Part of a small language model's weights: 8508 steps.
Each number is 500 + 50 x the weight over its row's rms, rounded and kept within 0 to 999. Layers, rows and columns count from 0. Numbers have three digits each. The size before them is the row's rms in percent of the matrix's.

# up: layer 4 MLP up, 1280x320, rms 0.138, rows 959-1058, columns 192-255
# down: layer 4 MLP down (transposed), 1280x320, rms 0.0331, rows 959-1058, columns 192-255
up959 093:471489504511456450507505557417526511451504359454524557437457550435397495422517561454514489588471471526511478453545530495406518452592537532475453446461488500453488416507486505586550480576586437
down959 096:507501403500414591465465535538470426561454528510452492440486488430478533407474508458482517546452420546478496454519546480458543452379477442547488539522481562555594487505625472492438454488577603
up960 105:536553530442420572526459557512498454522570449532522490424514595442518536484459539494502540444510467558580473517483463467511496446452600578513530461529538506538563550575528426512568417552539432
down960 089:536574475573534378474549499441479541546488506565452528602454525538386408495518473506460615487496431375467454405475506499503524520541517525487423512437496454439471470451462516513429453565404462
up961 102:474459478566546453492466527458478578505449452501476498425603533429487470497456444522560427494511524537490483592541443520532580448506450452539479360466583559442535450527472426450518526429463514
down961 110:477459506538495514493475646444476556590549467478503496540523482528524545543546548559534458511499529597557492463575468536503586543485452451372424453553547477470551460526556527521479521462466521
up962 099:365485520481440527489527428518454438479540506449401533325466537540491501533441429528550408502462533480556611438522488468487504454558487498614405546545467474548419499468492442511488496539556557
down962 102:499427435526468455520469511438481509466460523533523435589554515540502514538496429499537638520471388432492508512560453398487472585516530576522533502562509561460525508544462476506486473517558538
up963 109:497491478390444479481475524526438468519503565548535462491488532567451497525506490501461495543534487563537499577503591531536524568497615433482520594431503398543531468558528510476488469479517511
down963 106:497434504540455565420481425540468582515541588523461498463526524498513537432514507522484440492523461397611421464488399406443499435526499567521478403507481487607417490495409500494474395504443610
up964 100:531484516492482515508453533476532507509545524524445511448462530516490493486561538514548549497455510487437574520469427550503519482468503457531483480493492526500505591489465569494347477468504546
down964 104:551419406543608473431551541527506581584479554475579497468435475510482495521577498492479483558443481586466452496503453547411501504490494543428469561502388447496475598485506619484539466511525479
up965 100:516531439461497502500378435477482519528541474498469451467530510483495527470483516510541480540581519460556565445528421512477521479506556457560399512522483515535472475559691514550445459466450481
down965 096:459543503354514487540359487541414457495447533485473513567546542443486500519514555443481530546673553485409532517573525498477502494501486515481534495411503462461504535510435553496648481550533494
up966 100:593560494567612570455451568559482475450460437480501564472452607520477518533514571476566525473451468392595490523440441566486555495469524498500502510476471556489473506601491470529554437476421525
down966 099:524515514505544501532442422494472463361549457480462473525489494551447511584496453433445471479616539470469468490484465435513491480522481531417484441492535502535365583443592574466511450540453517
up967 114:484482448452593434634382391569408475478495394601587526537491570576431433455522494474460565481448500557491461469532540519545470504478552462499515484565526557519538561440540505529505482518648521
down967 111:471560496613517494552475371451466562658464464467561471414443508509542561611470558489464525499471523488430533495400511590576468524454501475494542399414559568438498403423456517486426485512424442
up968 105:526478565482558415495534467448537475576507425506478599464457498426511562497501413443455592498512430451501407494400394483511520380431516472467406408480489382476431500476489428496459443513465421
down968 108:440451547656537527423495423542507430493427510470468511589450542481501413502588504565483387484456507547526419480426427528360514557559536538393471539496493436478458495553566582516509479389547438
up969 085:449517478613445553493460488454558522525502466469468545500547422557399501535608529492531580525458507543460475538482503549501474514423540532501521515451492455597542510584549457469556487538431541
down969 092:409476511546567438491511526425481555495566494526473465544444479474538492534502508556492510558518518505513473532496476489557435514418424526430475482480559510541577595464522549483500492475512480
up970 096:481487500520442519455486594494526435444467415558462563465514512394473434515485490610433483515466497438563470492447477435535516529508583542492558528555560434530498477593409492554522566464543508
down970 091:575501538607596519488441429545517546502612519448518459490464479610400536522549520553529418445590601609531530530495491472491453472593449529507438461430500477447529492510483533471509490450528480
up971 089:547489511486576534566467415476459572466386487457497578462515523465419409419459491490372484539469462507449507554594445461544436469471529513557473535472505453532526499566546412587517499517455580
down971 094:564536475476530548533512521545533458470493534528415548561469489411580462450551552544411495530522494585490526534521580485532477559515604527476428544481448456529452492473565452543444548541559623
up972 089:492399498493567453524473557458489508431515450426564553521433444420556384557501518497431449552406510484433505425474532496511529464503506471518480475580464467488511517533478593489526520462550560
down972 092:600495479540375590464492506415472418519505362521504512436502503543470507503489481457577538463480635488515542489544430544418520488479450532501531483450569461522478582455563419469521526532475481
up973 109:551566544423452470473446553425531512538533414554429441484463607405529459461581597511586539521477462588473488556523468539431471499512511524518524564403664464516519552472610465485510538516512494
down973 099:495486492464544464528539434508445565489514517507556549436569528551472575525421554476560465566475461501406536440445564497476429510465548527499470464425542501466560484593496444507506559450424576
up974 110:625471480586544410470532463413462477457500420439548593564486508507518530508555559486500484466530483507488501603476497507499552453567383515536596459503567423371558512463548479572528580525549558
down974 104:435524562547430544580446536514573422472492554481475500452484542372451505514516535526438551452484458427430518499498510416513500568453522408563459484507494523538431541575464501519410488519589555
up975 085:418517422610520451459438412421554605507412545425593479526506463508559457481519524445532468408433464488468467557562567419434563471471544466510467564503484411474500438477508571545589526585483405
down975 090:531463588538560462520488476486506525500549543459497508422563491530501486463477527511524519481607480456490533471547540521477571417476453535530442535482456488526510340520580482535527499489498443
up976 102:486448470427453579526477537474501527542561519490555421467582462473478507571564447440511431487537480433427502513451552514535571461500555582483614534463500521388493572445520438512515389514513584
down976 101:543423367436564537468527445542511460449507605481469449549543421513478580498574477413471545544519487523476525447437513563426445540474553417457491536543445511471481506478513574494490415497525554
up977 096:481460464456530501483464455444533455524503412526454457558543524545438441473419470493520449420557544594579497563479445516501590388449568513478478473544543498574479563443530450441526541533500532
down977 098:520618504557466483466491530575435503616469570507454492551565496551474478551441526590492470498441537573531401565442535486446522469417586519495501528509474518515484396444475486486496531560604514
up978 093:459450495524502457490547463508526443566507505514470419520603508586548536459581546450494450544426493445509522580535437499491496580414429503482497480491509420394537482553473428567503420549463570
down978 092:576520556482449492504548464505529496650543437528569586397508493472447489471532533398555506535479502586499491426496618480463458449524523461559502469482423512462487485452525616492478543499445523
up979 076:443467492597516481472505491399449506472496426547443490444538536487383444450418472486445525524487474501528517494535497445548439514567474438527459492524512534515462470439431606608581545505546427
down979 081:576493569512462450482484407529497492422474549445503533379480500541480477437474543453455466482539504485531550497549580578499530551434555487428475538597434494489527485589543555511574575489459500
up980 105:514529509450440457563464515534569496567597486464447478546448534518581438546528462536477520547479504471461625475529504502528517490558471486550575321557494482520546584460428626538511485508480560
down980 106:494428454470439493418475481515503503571540474477517530482500530474522550509528469498563412450448550417472535565507468499542528524597442578454492537447549537611507365530386565538551560492528530
up981 095:425464440431488552451498438563466527542479479497515604445468502550466490489548479540527544584476560521485449443460534445504496535486488615470476454466530481491635485442535471487479518509444584
down981 100:559486562497497510495594512444442520555522585488520459469534481545576558506481475479462418528477474466457505616502498587490487490508511492502461469467570521435547504544568564451566500439391532
up982 099:534482628513497384400509484420484460487507563517618600491433499441491554447469525501433503575441450502525459447518512529518588485528524440493478529596470527450427463543490369460456510447574473
down982 114:567535448534550438514484558519494506557452568482486546458520487462539533515579421520469451512554396454400543428535494480526414465522441516553474540490594569404480517503462548434480501513474525
up983 106:533480488466524499517488496544479543465503472579444536523567475521459490482526547485577557484526525562493472454548469480536538513532459496511434524515526566615512481454509439438551519542442497
down983 106:497515500472541485457529408506432555484470504547543482459492498547424492440610523470452507439619569492529400583512482393492469490404422480451406578564482504522472445486475423528479339557528442
up984 102:559494520438465471548484427531387441527463475487470544478499528365555476401491558564427515426556544454504493564441438565534489508551490548523433439505614563433480487539482462555516590534434462
down984 094:677523503602461400533498485599570493551512568582533477499519527483517519524521501469474427427530507387505606582546486524657516430474400438477435525425511490494481522560518544485447560509503496
up985 099:534569438478421482499494465481519446451546466470457620549507617503458449457445445509482462565490467494458519439625591461498468451468432466487567447455516474464560504489549486527429497521499589
down985 100:494556512478503515564525472548444485524499443528516442460452560441526563458575453487473562623495557542566564502491464492532615497453536505498478485477555537483532378348562556486508488459516444
up986 100:422479516455498461571448383522536402452456616404580553506536542429388550499529591428565444489519501543472486474496544418495557479506481513455527417577557526531514524427460409500441459553486552
down986 098:553544502511588481463508518549526480541461458507653499501531485531491545443481462529516488492511529533468477412521513505433515511472586493478488567566475492562543505572499478392552502459647410
up987 115:534531385473523522557534507534465462569484457573376488419566538445560465553500544560503545476613471388461401517526534534543508488556522493475511542482559534481469547530501455568585546493520413
down987 109:457422552492463405505468443598508473463409525511651590561394439404517460436471494469513522476536553462479483489514543510558555423494456498455420614562462448536571558462529495544527579492405461
up988 096:560431473534564471483413476548502491571438520508540452441438520492546531530466544534545526454469544444376523522469539502516556488496597395456475609471492441423448544489520555569538524492437458
down988 102:490505502491541595412612520548403440493394539500561447471526522545523546497500509421452503514599496558495552514504510382451502517534449498549496472533614582509553548562464398520395529506522553
up989 093:562517517519482505433523519480499579483442489494506607379524470452500456509531465504477457569496549476495459536590462466469503453568502512492461539423501499533466599482492496518516476467561494
down989 100:402405381435503506636396444480492515461497514488511519568609445589584521474543501612523541484476513541493515438491493541478569481427446453477481529504571499459563386551467390473502497426503425
up990 089:492447563496405468430476523480521463540569473504388502450499492537462490418490505468497448462543395466480530529408524422432496470552504518557500513468570521452513510497565609509484450383500565
down990 090:429499464613515563521537518558421415659557516515491527518486488555553545427498502555505607546482463521507463492510473442493534491527429505526501575469511502534469398560524524444496434534494439
up991 102:479540466487471504543528502526503454521514454437525518412514567499546375493588541454485542686540532497485534508484544555482521466601454498470442470431416528525516551478471541482509470515529530
down991 101:566524476580475603545467503509586477607501448548504549473534461472525499486542501443484520517520562557439445510510454458524479533526447513478458567440515439567519574548489487462485563508468528
up992 112:525550528503564623498479465476542450536455497455463520482483521464561521430556510478452586482471415528527466544475547492513428540542563494458565487470511480426568483496472542510415572491457509
down992 100:441521510455436515569480385477567519486546477522456512630479442452503573480559515428646504502449558484457511418429504484457481545516542502494481554476465555464603484512465560508551458498552531
up993 091:498478512499511572489588606562516554505408496479494513553522485428465501571533551524487549528607568494502460476607517529464519466491454499491465410497456473612520453514554508442551567543487604
down993 088:486372551479485461469499520499550473543431549433525458572480453519541528487480438498487489512552495544436496472463458511450505474494460485517446405483482479521407533532507475579566426452463580
up994 090:464425452484438500466587556549422449532475506508465431489484504518476581471495532524445542482454411463565485619417542434491463570500511573477550646430533465458525494440533513557385549500516447
down994 098:539474502505566477475496539476620477449556494471564452416530600447574561573491493402583437508510542451509584369509499529437521510513486448537478437550518503479461523579467503520634505507504499
up995 095:453483618527500481575472471508457559504433535516522494489486424521495436528441548519450424532431509602455511432521533612486497429581510583420455516457507437517565481477432510545491440428597457
down995 101:473474470451492400488484457471495568408561426618616503474497448501454468548560516515465582419523549495509456577493595526514495468457505462452459457519508442565524485525581553485547544511514421
up996 108:453470458444507485552459496485588531456528451574486503563554494507497524510544590582549462508532470572465437486530502473555465513546521447423500572446480548515590499629533576486485601469518516
down996 097:512476524541531332484440451528541441415480535638461462466468401572592525502507492599473423568507511494578530371473477430449493441458537472508424472555491427527478472460498439555589509451600521
up997 097:520510545463519589565479556610584476472507410405420453442438457438607532507535498452571538424528431529510548557480542556444582507559443538509510522530433535537524510439474426523488575463499471
down997 105:480449454527540575451471493391546506480565602558492546433507533534564504519481430502540501498497487501566522452464496429489507525491462496514538554585489453450545432462530491484549476495393563
up998 105:453563502519468461451616497416552432565554568589500485533415545553461600410473467599501449407438494477485513545504561499474511512507504492508583492538578448475415506604559484453516575457479467
down998 092:428523473456504437343537497441432439561469506518529534525547553495452490588519501553446428475466480542529430578535527455561573456413428540505440489520448455576545497477548465441540520494541623
up999 102:597489513512494466475512571360493621502446483508486447474469436426474575543546468509547483492476493565440506488476427474406601501498468539553505506537531422531518492468537534485497586496438410
down999 100:519474521498376487451511547478503523518531459513497564386482547505507523526571489553593429539466619489451531549521570519550487470435360529530477525551485455594518531593508538459590467398493550
up1000 126:532484492539344610489462478470514443528550446454460562431454562459537526466526432537457546457417446613503511509531580547460500569544484480502548422478477528558517523612527503470468605541444465
down1000 124:587506501476374506504550556472471541435492538535431483458537551505460416537589475569530529424439455497571516472452467436461510530462649501467560425494597510512495444510456550518517548484610508
up1001 088:445573513516565542438494465593552452543458568452489436467501451486491514482483529545496497504503540481495462477532588490548471579466470512481485476509574567494548557522479520572483553521486610
down1001 094:514501428418454575527488525599477461472424385496455482500413439441521584424510558489514444477455620436465460575504531431497541574432511495598529479499562590509472425493481448510469455557571510
up1002 100:446564522575497396544520427429447475454590497408453500500584569488446532519465519449475551511431524556508503531541496532440555450481547537483452509482519563514541419559473508540406557453481518
down1002 096:491612551501446519480484525451433540424581505459502438528543473649523495597380550453531512533504459527538511563433456562474478500454506518548512432503532485429555513359498510524414443525544479
up1003 106:590499511497420469522485429426527500502543508467507465516496465446572520520417499468442458499434507466482485476430426483459538562547571494555610483493527486416582456437530518473542490520499526
down1003 105:400458455475499446528451506446531560507551435476519503491489562490535528560489537570548494449500525425506531414519476424469501473479402505486506504533451519503601365425487518491463403490623482
up1004 123:509606562447435494501463528509541402508576472547487518551521517455606544469532559496449515467382459488489440581441492555507510558540570552511549578455533470528478409420460509473470437462490371
down1004 123:469451549557508516494535466534545471512549462551462469428524551504507509526462583546456407504504477571463460458449489477535556535490499505604610502628544464453479564506502518485478454573515520
up1005 089:493543517475493607539532471511531527525529422519470567472502473547397583471472550559442522531482527546428539481374486528560487540518441468427543571546535495555529454415438449432597487487420521
down1005 100:558490444451583515611554411516441466531434472490335507561488524501499452435472565524521445410436393538475495543364556560571428523495512468507499575547532466541515430460432427470533485433509599
up1006 090:477504504461507514433436453589501527524511408443537431626513424447469502421478505526476522393505497410484499574405477481533571520542511540490548531642511523503411600550433557531554465452550503
down1006 092:443419519501540549464515451423455515584542474423447474455525433542467553430481491622516468545511536462556518506569504618380467564549517513475520531552519513565554462490553450489470403585547550
up1007 102:557390595561508546458414572505537503504441480536525445523522563503436446425405543537437565538602553464449537579475485518522603543455511447526562506625558572514530466505410503590400573515463576
down1007 096:609543583544537520505472459477425579524447520524457478531486506577427450518560596444437552501551431572466540490593530522449480407444634522521523447493529515443461620506467522496460466483495483
up1008 093:539441444553472547510464430478480567552446587533479479505521517447567476565575577442384470439518454599443516465544576488433579506566459477532662496487541459518646518521446481514532463550495533
down1008 116:550540562459492481485448538523495528582569551488577510507584527563474490449517546408465420365527508510498534453459502530576586471482517467511525449552582435453585515619557588513443506556471513
up1009 102:498510461486507425432565475562446495505536429550496525457506506462491546465523542505452517459505522546493435465481508529453540478481481491479523476437420474521366525494477514494414423503561470
down1009 095:518538566516565485540458482535517495435576514477541531426529477546457512501451594419592516455514452476505619531500425501503464552493470449488493426519506517497491519486603512536475479475477480
up1010 098:534445435482536486555533439552514507650507520541459427542451477401534455465479516412460483555454546489519487601431490547527492520526543476477498520458514582553564492501458602498606558494539532
down1010 106:553618486494522503592498435510522474355473389492506481484514535604531584563461446478566494458458484506555486497510514438491469524490493555451482412477495479474450481488521443522389607547537518
up1011 093:499483524550497494548511477446582465452503415430478491511464556476571506498377427450472462394522486435462478503509484542454441394487571424543451453586547549574555531429443513459525506402565461
down1011 092:610506493513509498518537413475536478558549412499477390517520513528541446566496558515426489461578490474584445451507508574518483489535516412513531466585426436584520530544514485493611550421472621
up1012 114:562427521405461477442541563494483465428593537462428554403507467445552512493510472494491506503455469508443489519547557453511487497603534477553511480411499405552451565490442470510627540539566507
down1012 110:482411530522399502505467486506467486567508499532500531498476574451507575466579600580443484501497502571530486586533525500506509525480452557522476587529443551489501495450489469502482550513440453
up1013 099:563491376582481504487469455507488563487477426470594408512445489377567499457473455456498461443551480514573507505466543437448465475514550506536493545618521458440496489519507515494524477533534476
down1013 097:525527502571563538551446484487555603533558523511497468526479611452449557498459517514534449525526547505580553496537604445523430488544511460476528442499433515569506497504482438428493539455431534
up1014 109:494377425541509459436503467456548467478576550491443583476408508501501465524565440508563647458447482648514560540509509470448514503533491515602506512514502464420514514426497552452560447516467512
down1014 099:519559496460453523481563462498521512505476579566560466481543496523461504455475489470560579477471523466497560492528389525465489537548613511544490490522475567555548438567534576553519496468406452
up1015 105:477515421505466587557434569390567522441508442537415540542524541462497580484545588486555450567595425448575520442430509437412541406443505502489394423496543451573523503481529497477554452435583596
down1015 094:468522488492459521475472521419514524590525511495530514546553612635440498532494480463511545491457526514497494559485464581508435565529593501475566584446483480543609523461488543494494568473492436
up1016 099:559610509537470476549553513472560415401541481494549555477536536460548532452419485543537589435523427435550571420447350450512457520466416547523590501468559517497463504518498526497563556505508387
down1016 103:541473492404546515440535468501452468488534537527543570459500482554609445470531467555519482467556526407497572512551471435529469528507465434408474479546503429494536533516590494552501545548581424
up1017 102:497475529479407521490461605499532561483478499527453514535441445492499479482537484560428398559567520555429424610551481523444526491472482434494422526509495440496512474525557511454455486578535478
down1017 100:490426483529458427493581546526479464563508461517475510512390613545532499489435546398521584472398556461536408476582476490527540547518487425482508491489485462505459499456486420622491450577538463
up1018 096:447406609631610513526467517460495491566512540599527558492467511463512444503577589465550499521473462511593524546482361577478530462542509508545514548584466455478462488535452478474405507442550425
down1018 111:534474431437428507548560523481488510488544501490470578464549518513510468456508496542581483495482448515429488489489543512536445522413471437521493488449540467557535465586522462466576490503506496
up1019 100:462434601523440430469434473472503509470407552484517627611523530424569555581485536420562538549514471527443543538505559518438638487481438434491467469528435505452517477539528384494455515414474484
down1019 100:535631621443510567500471623446476503458427508575543509485504457536451589564468522442503441463415505491477519446485530463525576534506373544566592442526526518472534437527538523439476469516519540
up1020 102:572535433439446460559493510501539438504408528435497502459496445482399423523492461515492598494522497528506455566565478400563558570591511445503506441452568457461472540546405495466509530543476472
down1020 095:515538506513511455519481475492466590505441429441474571564551567505457555427334471471538552481513644515462497442482470502462457510545554512470547511474411582517466460503605475403616494489509432
up1021 101:490492472501533568467459553413488590456445512531452481475443531427533513569412519480516475421439496431500475515503511492515535547605506508514465566425528529450517487503510541527474487483422481
down1021 098:502566539477597532484477438495485628535548520466549435448516512581469481452547528446610502517619529488444437511483496501425503529425555508493408521507564497589428517540556510451470472532455474
up1022 098:514533590475493540551482604461570525454516615411494465563431516543489426673476476553461551471444493438538609548486453445411461452519446387498482368542477481519480441577487492501517498485554527
down1022 102:466443442568461405511553568508510555469581494461532419566540529428538486490494544565488464612511500516496543364519501523503475528470421562561524480560519570472485489540508526486523458481499470
up1023 109:604406533535454398479489430470444458509459466342484540497560491534475537510486481547428508425535605506485515470557533428455498498524470518439478520509484515525494511522460455483470584460390531
down1023 106:490551487456477486508491554544436496473546481512455519563471402496469425522377543481506476604597467485475521525545518517465480397460445477395536499567475566509398555408432481487599485533451426
up1024 116:564512496555420462407454587458525518649407544434595554536477490444441444425466512589383438477509501429500534519574555454534528483498504533470523408482549432613399515402539501524539468487609566
down1024 111:525511529520411533493494427476495460534492487512486513569385489462502454467532588512554457531380463546374576540481451452436515511483553530420532615522540446497384486445527545476535471433523515
up1025 091:544537491497537443454508511479577457500490557441488512458481458522456504528527575569428559623552457505453430588413428512453583435454538458533525515512597383528500466459499542441468501505356505
down1025 097:466512449565470549485444450503474457567431437484557530533498524590511572534411434451523511552455441460498625477537574517481444542447456519536483512545415525520416474457565570458438572585580448
up1026 105:508438534547493478447504497535547565505502403436604539551556449555461403582482518546487603450473482638481504493517474456428496546591491572414449475399554431533533583488383464568522475528522462
down1026 110:483448540460466514483478426559499495390494488428439556536453559483427537511490469444516540476435451579554447441545606469556479458448459482570562517475373523490518417584461488513478492513519573
up1027 091:497520555520441504478424520554591507439513498544625479412493529527437549465473577590575479471514602378542505588486531477472454593488528511526484509431365587471493505517488489551497532549449526
down1027 083:445436566540452551482493494484499416453453503489485580557501506549472507456586486480501495495522579476515535562518421492633518574503545561556446490512438488574530433434518460502475550390592495
up1028 096:536496559489522533571478438498482453465511525498444532534512534501463501425515577449521453443541579566510568432429505488461464503432614523488477560437489525462542472497486461455545494507520458
down1028 110:495470462526629405468563487545600505480531503532534461529495453464527540502483561523439543538531548466513455504416441464390511483520529475566468491463579567480455579550482494584548443417524481
up1029 104:596360476443510509543439482435460529457459477467472520443456459458549564453503515494434483465527467577506596560518471468484444575573583517501510605486467470504453474497483536517606589449468541
down1029 108:455541525464549507543542580541512390509470432532417434606461470417562498412464526494431442475444467513580455509466514442545533490521552541469445512519406490494523582492438485553569484451502531
up1030 096:500470470501413535513484470566476351427505526574600428415499450439519494506595513531489507487489486564510491476539601533539407423549487431489434410502486491458582551530410473472586466477524513
down1030 096:448463503474506511492460453399528516482436558385566512616498540615424496598536498593413433509572567433471550531482449521560546541560483507496546510415517520484548529464480419437529461502551453
up1031 093:489412428448398491440494433521554565451492446404557505460450646509486577455408491484555456577511543486542539390558546461393515475532517503500543450416484449472538544469442543477472446530573430
down1031 105:490464531490518485465531507509581433401579573545484464414563550538480511491482533547521543471497474427482565440522480520512507509568609422562422467533395563443505412457539430491516531477562511
up1032 107:495495471524431476462454494480450511521534476446528519443480632461569496399556549543508476569517629469487533520487424565529489532370461572541522551490427439506501513440514493552355551499545517
down1032 104:510456446513521551547501510498562547354417481521457408548519495594480581444518533402529549536584490468530517562521474429468503557477539472492466499448516470408481533518524507461512459484503454
up1033 090:558471524525489467483501559415460594527380635552474482353556411530500398571529471560512391511495479506419596504424517542450567606493413437479546517468501490472479484486413535462572571531497523
down1033 101:532645571503461593484453430426462462422498440496472556499500604481473514463559510564438463562462552534497467481538457445501508458479501516523488463481501496442470490428535477484513454436470386
up1034 116:580522536470481409533492447526583459548369546459517554482459539478591433418458538490427450494468523405538569652454464517469514535512507592525549502508476518542438506516582470408673454471491461
down1034 107:422499488516513519513590437551473474449518527532632552498501532464486600480519499428494571534520580511437454533481505502440448427474635478462489498543459551630473556585430395485531456552494518
up1035 098:454516473436493480474452551446491495525540506422524553579436552515442487560630598612553411454479521495522524493506586503501512485496430551525492447536555493632462507398444569415576487558525472
down1035 096:478499532606518549521531508492538427591492496481496478441556559451511498451432466506448533526467498515606516547435393470487479496579512470510523587424357443437545558505516482554507530443568440
up1036 109:463565498507463566577502522369477431503558472422447540423449531475528442509550465503541492618493574464522554651516409493488469449476491452424535580541488498547418471558439626434448560512517433
down1036 096:492574536529519540508560594543490420418462483502550462532525514512465546532559534547503503515434540516560497451471403554552499504471586518524480673574544496500470419459452488498501591502447387
up1037 107:491539459530513527489518487521415475570447473517532495448426544466474478567452599449554459417507572501467542554444457595491516497521516448514539521490465450459623495483512478521366526476523576
down1037 101:585353493477530475561506585498481445490499524507483432477574432561545546521506459455451533483592537552490564494465501480545496477494482448562543416478525454511497609537494494549507539570517521
up1038 109:580471496578548483628517514523547539480416501421506475478543507462457416478569530534543525477512521560539563529498552433477581501537593583506548521448417478519506469424403476535508555501588610
down1038 107:463471516534455431467494536498481539549502525471478548547540558539484494459515415497476529494554551437564570408485479518529491489471486407525484513542503527511526448552590424468518580486536544
up1039 113:536468547554473449562472440429458410537451469491527482470503443521545560460596422545522553446524475529526545472427452508414485433467439417492492495551442537478500499461496528572529554528496555
down1039 102:527545484522489554490519582446500494619538584479387486530549523396536526571604448577434475524535482509477411519547538534496526552452419522515621505394528518492534560566528434478468388460441503
up1040 073:493469493555474409502529435552528502487497470528434520566498466483477562449460591528484438485542489524527546501468502515502501453556478555617567532591558490489521571505418419472520508415427495
down1040 100:583514478450496567455475522444546512485496523469521516550532585476547507546554492513450551523512443409504447587516507576441409510521491401507483494475514610593574519464437544569502507572539547
up1041 091:572575530513401608500506456525485445506516566470467469525566544491460534425514453520449634535545428621426482450502442500456524436606438521429454541491483510410438554440446511450463479385514499
down1041 092:599461544461501545472469495483498511527541474455478438464543496504628502448438495459488446590549618539519579455526461508539441497538494534489489455582551514622553470541561497517502429440454543
up1042 084:421447383519434520459435400522456551508489445491487494535587389435493554483484511518570458478555410520538595512484521497463525574488525488544419539483474494548492510480565480509509469489514523
down1042 076:471417479419517513391410522496514514520487455514546522624521526479482486449514527605474519430495495388475520539556413510477522583480572487546554554596506560560496484451458496424579525506509451
up1043 094:477536504518452526462547487495514586567516491488491548522520510473485542509455495504456528523485393514465515440508489598568397489586501552549516500518485389452438538446516485555499372426444520
down1043 085:492563396410547422501510460557545509500465418506572482507587431551558501501464595450519539490490459565444565422549501490472476481530460440468401478419504463528502553523621537520569501565565452
up1044 114:561453570490408557573531456547533511583515467408437490522563516594569554556513472557428496499534501477429509451558585539559394563452454545487508425511519501583520498493470501512505537440518564
down1044 104:522510489496506485504529544542577540399618487435466504513494476479441468520504424458586474519458536394486477381478494448529532480413561479543453412542552549514513447536476470545562527500559500
up1045 100:564541475486477472556491474465556395516476555538556449445497530458457409571473560543534592485462469483552524548491535484568488507478507592617558540518558443437548503409462540563514498598482402
down1045 089:480558456527591485482510409517452532607457564517539465439588515549492541425371519391463592459548492521552486504487441508502470474546491541588489480506435506495461548464529443445542458590569510
up1046 096:443430501504420589426537490549552511491431529576464539465543650450376463512513484554523552531501531575497475437423512475468522534425542553495541547502516504388528473508482475535456537479423478
down1046 155:514447451475439516543577561442467441467581438559586484501528469504405513474475447524447464528509562506507513517436500479553482556396532469385572543527525509517523457551450435584483570502474493
up1047 097:506532431507517493521547368456518549501554443552551522573493569443432506527596450475534426453504529434492440528478508482449597514512510504576474433518505545448504563490498516509557536483511456
down1047 096:477396483522459564586496433497532479464508514455500507485463538521551451452540555408473514445488522443575504427392543537531473493575524518545598594489491469374502602500441488470421505460536579
up1048 102:542448522465464486499502421522482562512448552495395530510445530486372573479421504482520527587456504491453522456457436454462492591447502503538538592445503475502485448438501463548548516494487511
down1048 099:535486565590500455426544561476469451496565574519541435491479406407515495380548525524522454569552507460529491547419486491533413512459489478526525538547585513455430454494465519510513494468494543
up1049 099:505517450386403522489555498497498502470409478569472522446483554553549558489520595471472547517512419590533531471538560427517490543431453433541537468480548497529460487514571393498547464470469504
down1049 094:644503460537597467545475446437498449529443555499489519582385538483467542535514578483454587454465518450477532465604417485460453509536424507583526480504451478502418561571472543487562386532473471
up1050 103:546544461509416447476458527385488425554572513555447442511506551484443524555437595433432550478495463466466444569496578450448534464441482500500570503496502488501401562470613510463431535412511480
down1050 098:415408492497463458531474431528536598549529474485496536610536456519535534495545580497534396437520550452460552476508457550473398511528395521464482575573412422554537489519489490489523491518636573
up1051 114:406506482458477499553491465497464573475583397538541487522430545492543496522616468454538487504522410481508535493516432524459581463519504498513441499421510508477579473427538549563501441494466585
down1051 110:550516528459468529548547533442462561600483488523484491503475499427511447551481465481426490540539494526522532476553530412440545503543505420499457496532509479542500464485410446554479542603534433
up1052 098:562513551490501408441440464493471486452543521475569552474488535516552468547520570382448547470452569485495457493464577472483538452442484431594438531570404478525479577492481491464454513538482477
down1052 101:454509438586497532369489591542383490499430439447455516514499435596489530506502409497542536548490483483444478528421495494462520481455503499510543485540518497521518469428452484450482537534505467
up1053 101:506443371522421469496405451462548538565559559509469488454458533426446484520537510497452596558469459500500427529425409500450459459496484447476495504514537447479482512515552422391522604529534496
down1053 102:564486586499444479591512474509496538499515581571486533519449415425493496491482553582522521556459579510605523506499423510520530344507536510516407575434540523512517434507527489329550477579469515
up1054 104:437465482453495486496401452589489504491461517484563572456531550519469452566524531534552416478536476572558493535500462561566489468500437492521428418472487512427574567513619615484570476539463554
down1054 093:468481469471413493500511442545521509434582588514535439499521504504531597482423456540413521475563503477509454453435469499495414424532497576561492506498492519456466541526528476576535523569500564
up1055 098:566552475550556468584424425526541515483527491380462473475510645563532391584463523491453566519440474523498468415523531436569554516519485515459471436545565485438477513531489548540536494461482456
down1055 100:392492446548583469505542410468456544542430429514548449480563541430398421466457537577532520620576493455489575523440484483551525557433572492465528528522454431475445484563466525457552462439470483
up1056 093:447498504549662525507435520446512576432451491549508507456483494509388486499484529568447523469478549473523575585523487576471597492620523538565549487476411437548497478522525575497491499537423563
down1056 108:601527474485559413509531488539480457468419604499549503526557531504459429518514410478407534545542490442411448524620499471407429537456603471458398452558565488535520476489460530568543501446534457
up1057 096:523500542467490394502539434554540434506452470489519499486504473478491385547660498524448504539505576500427467518491469476462562507555430416522559481526484521428483499564571508566494470506592545
down1057 094:519530532512484574483565497452606503476555467526492530480455556464409511455515524518459573582508453489508491587587539478544599520488511517531429508422544453556469479473506446542469516534378508
up1058 099:473470519521489488472444504574540479574555532540607493501482593500439534529456509525452533476508531514514501514506442498436547496497578459427569495514424473510580426507499511442519507527507428
down1058 093:578508496431535556509471551639479478455468577532432446463519475609482523453578445512512539516620610450620479528470465443451580481506536560581571468483508463462567505503547476469546487478567455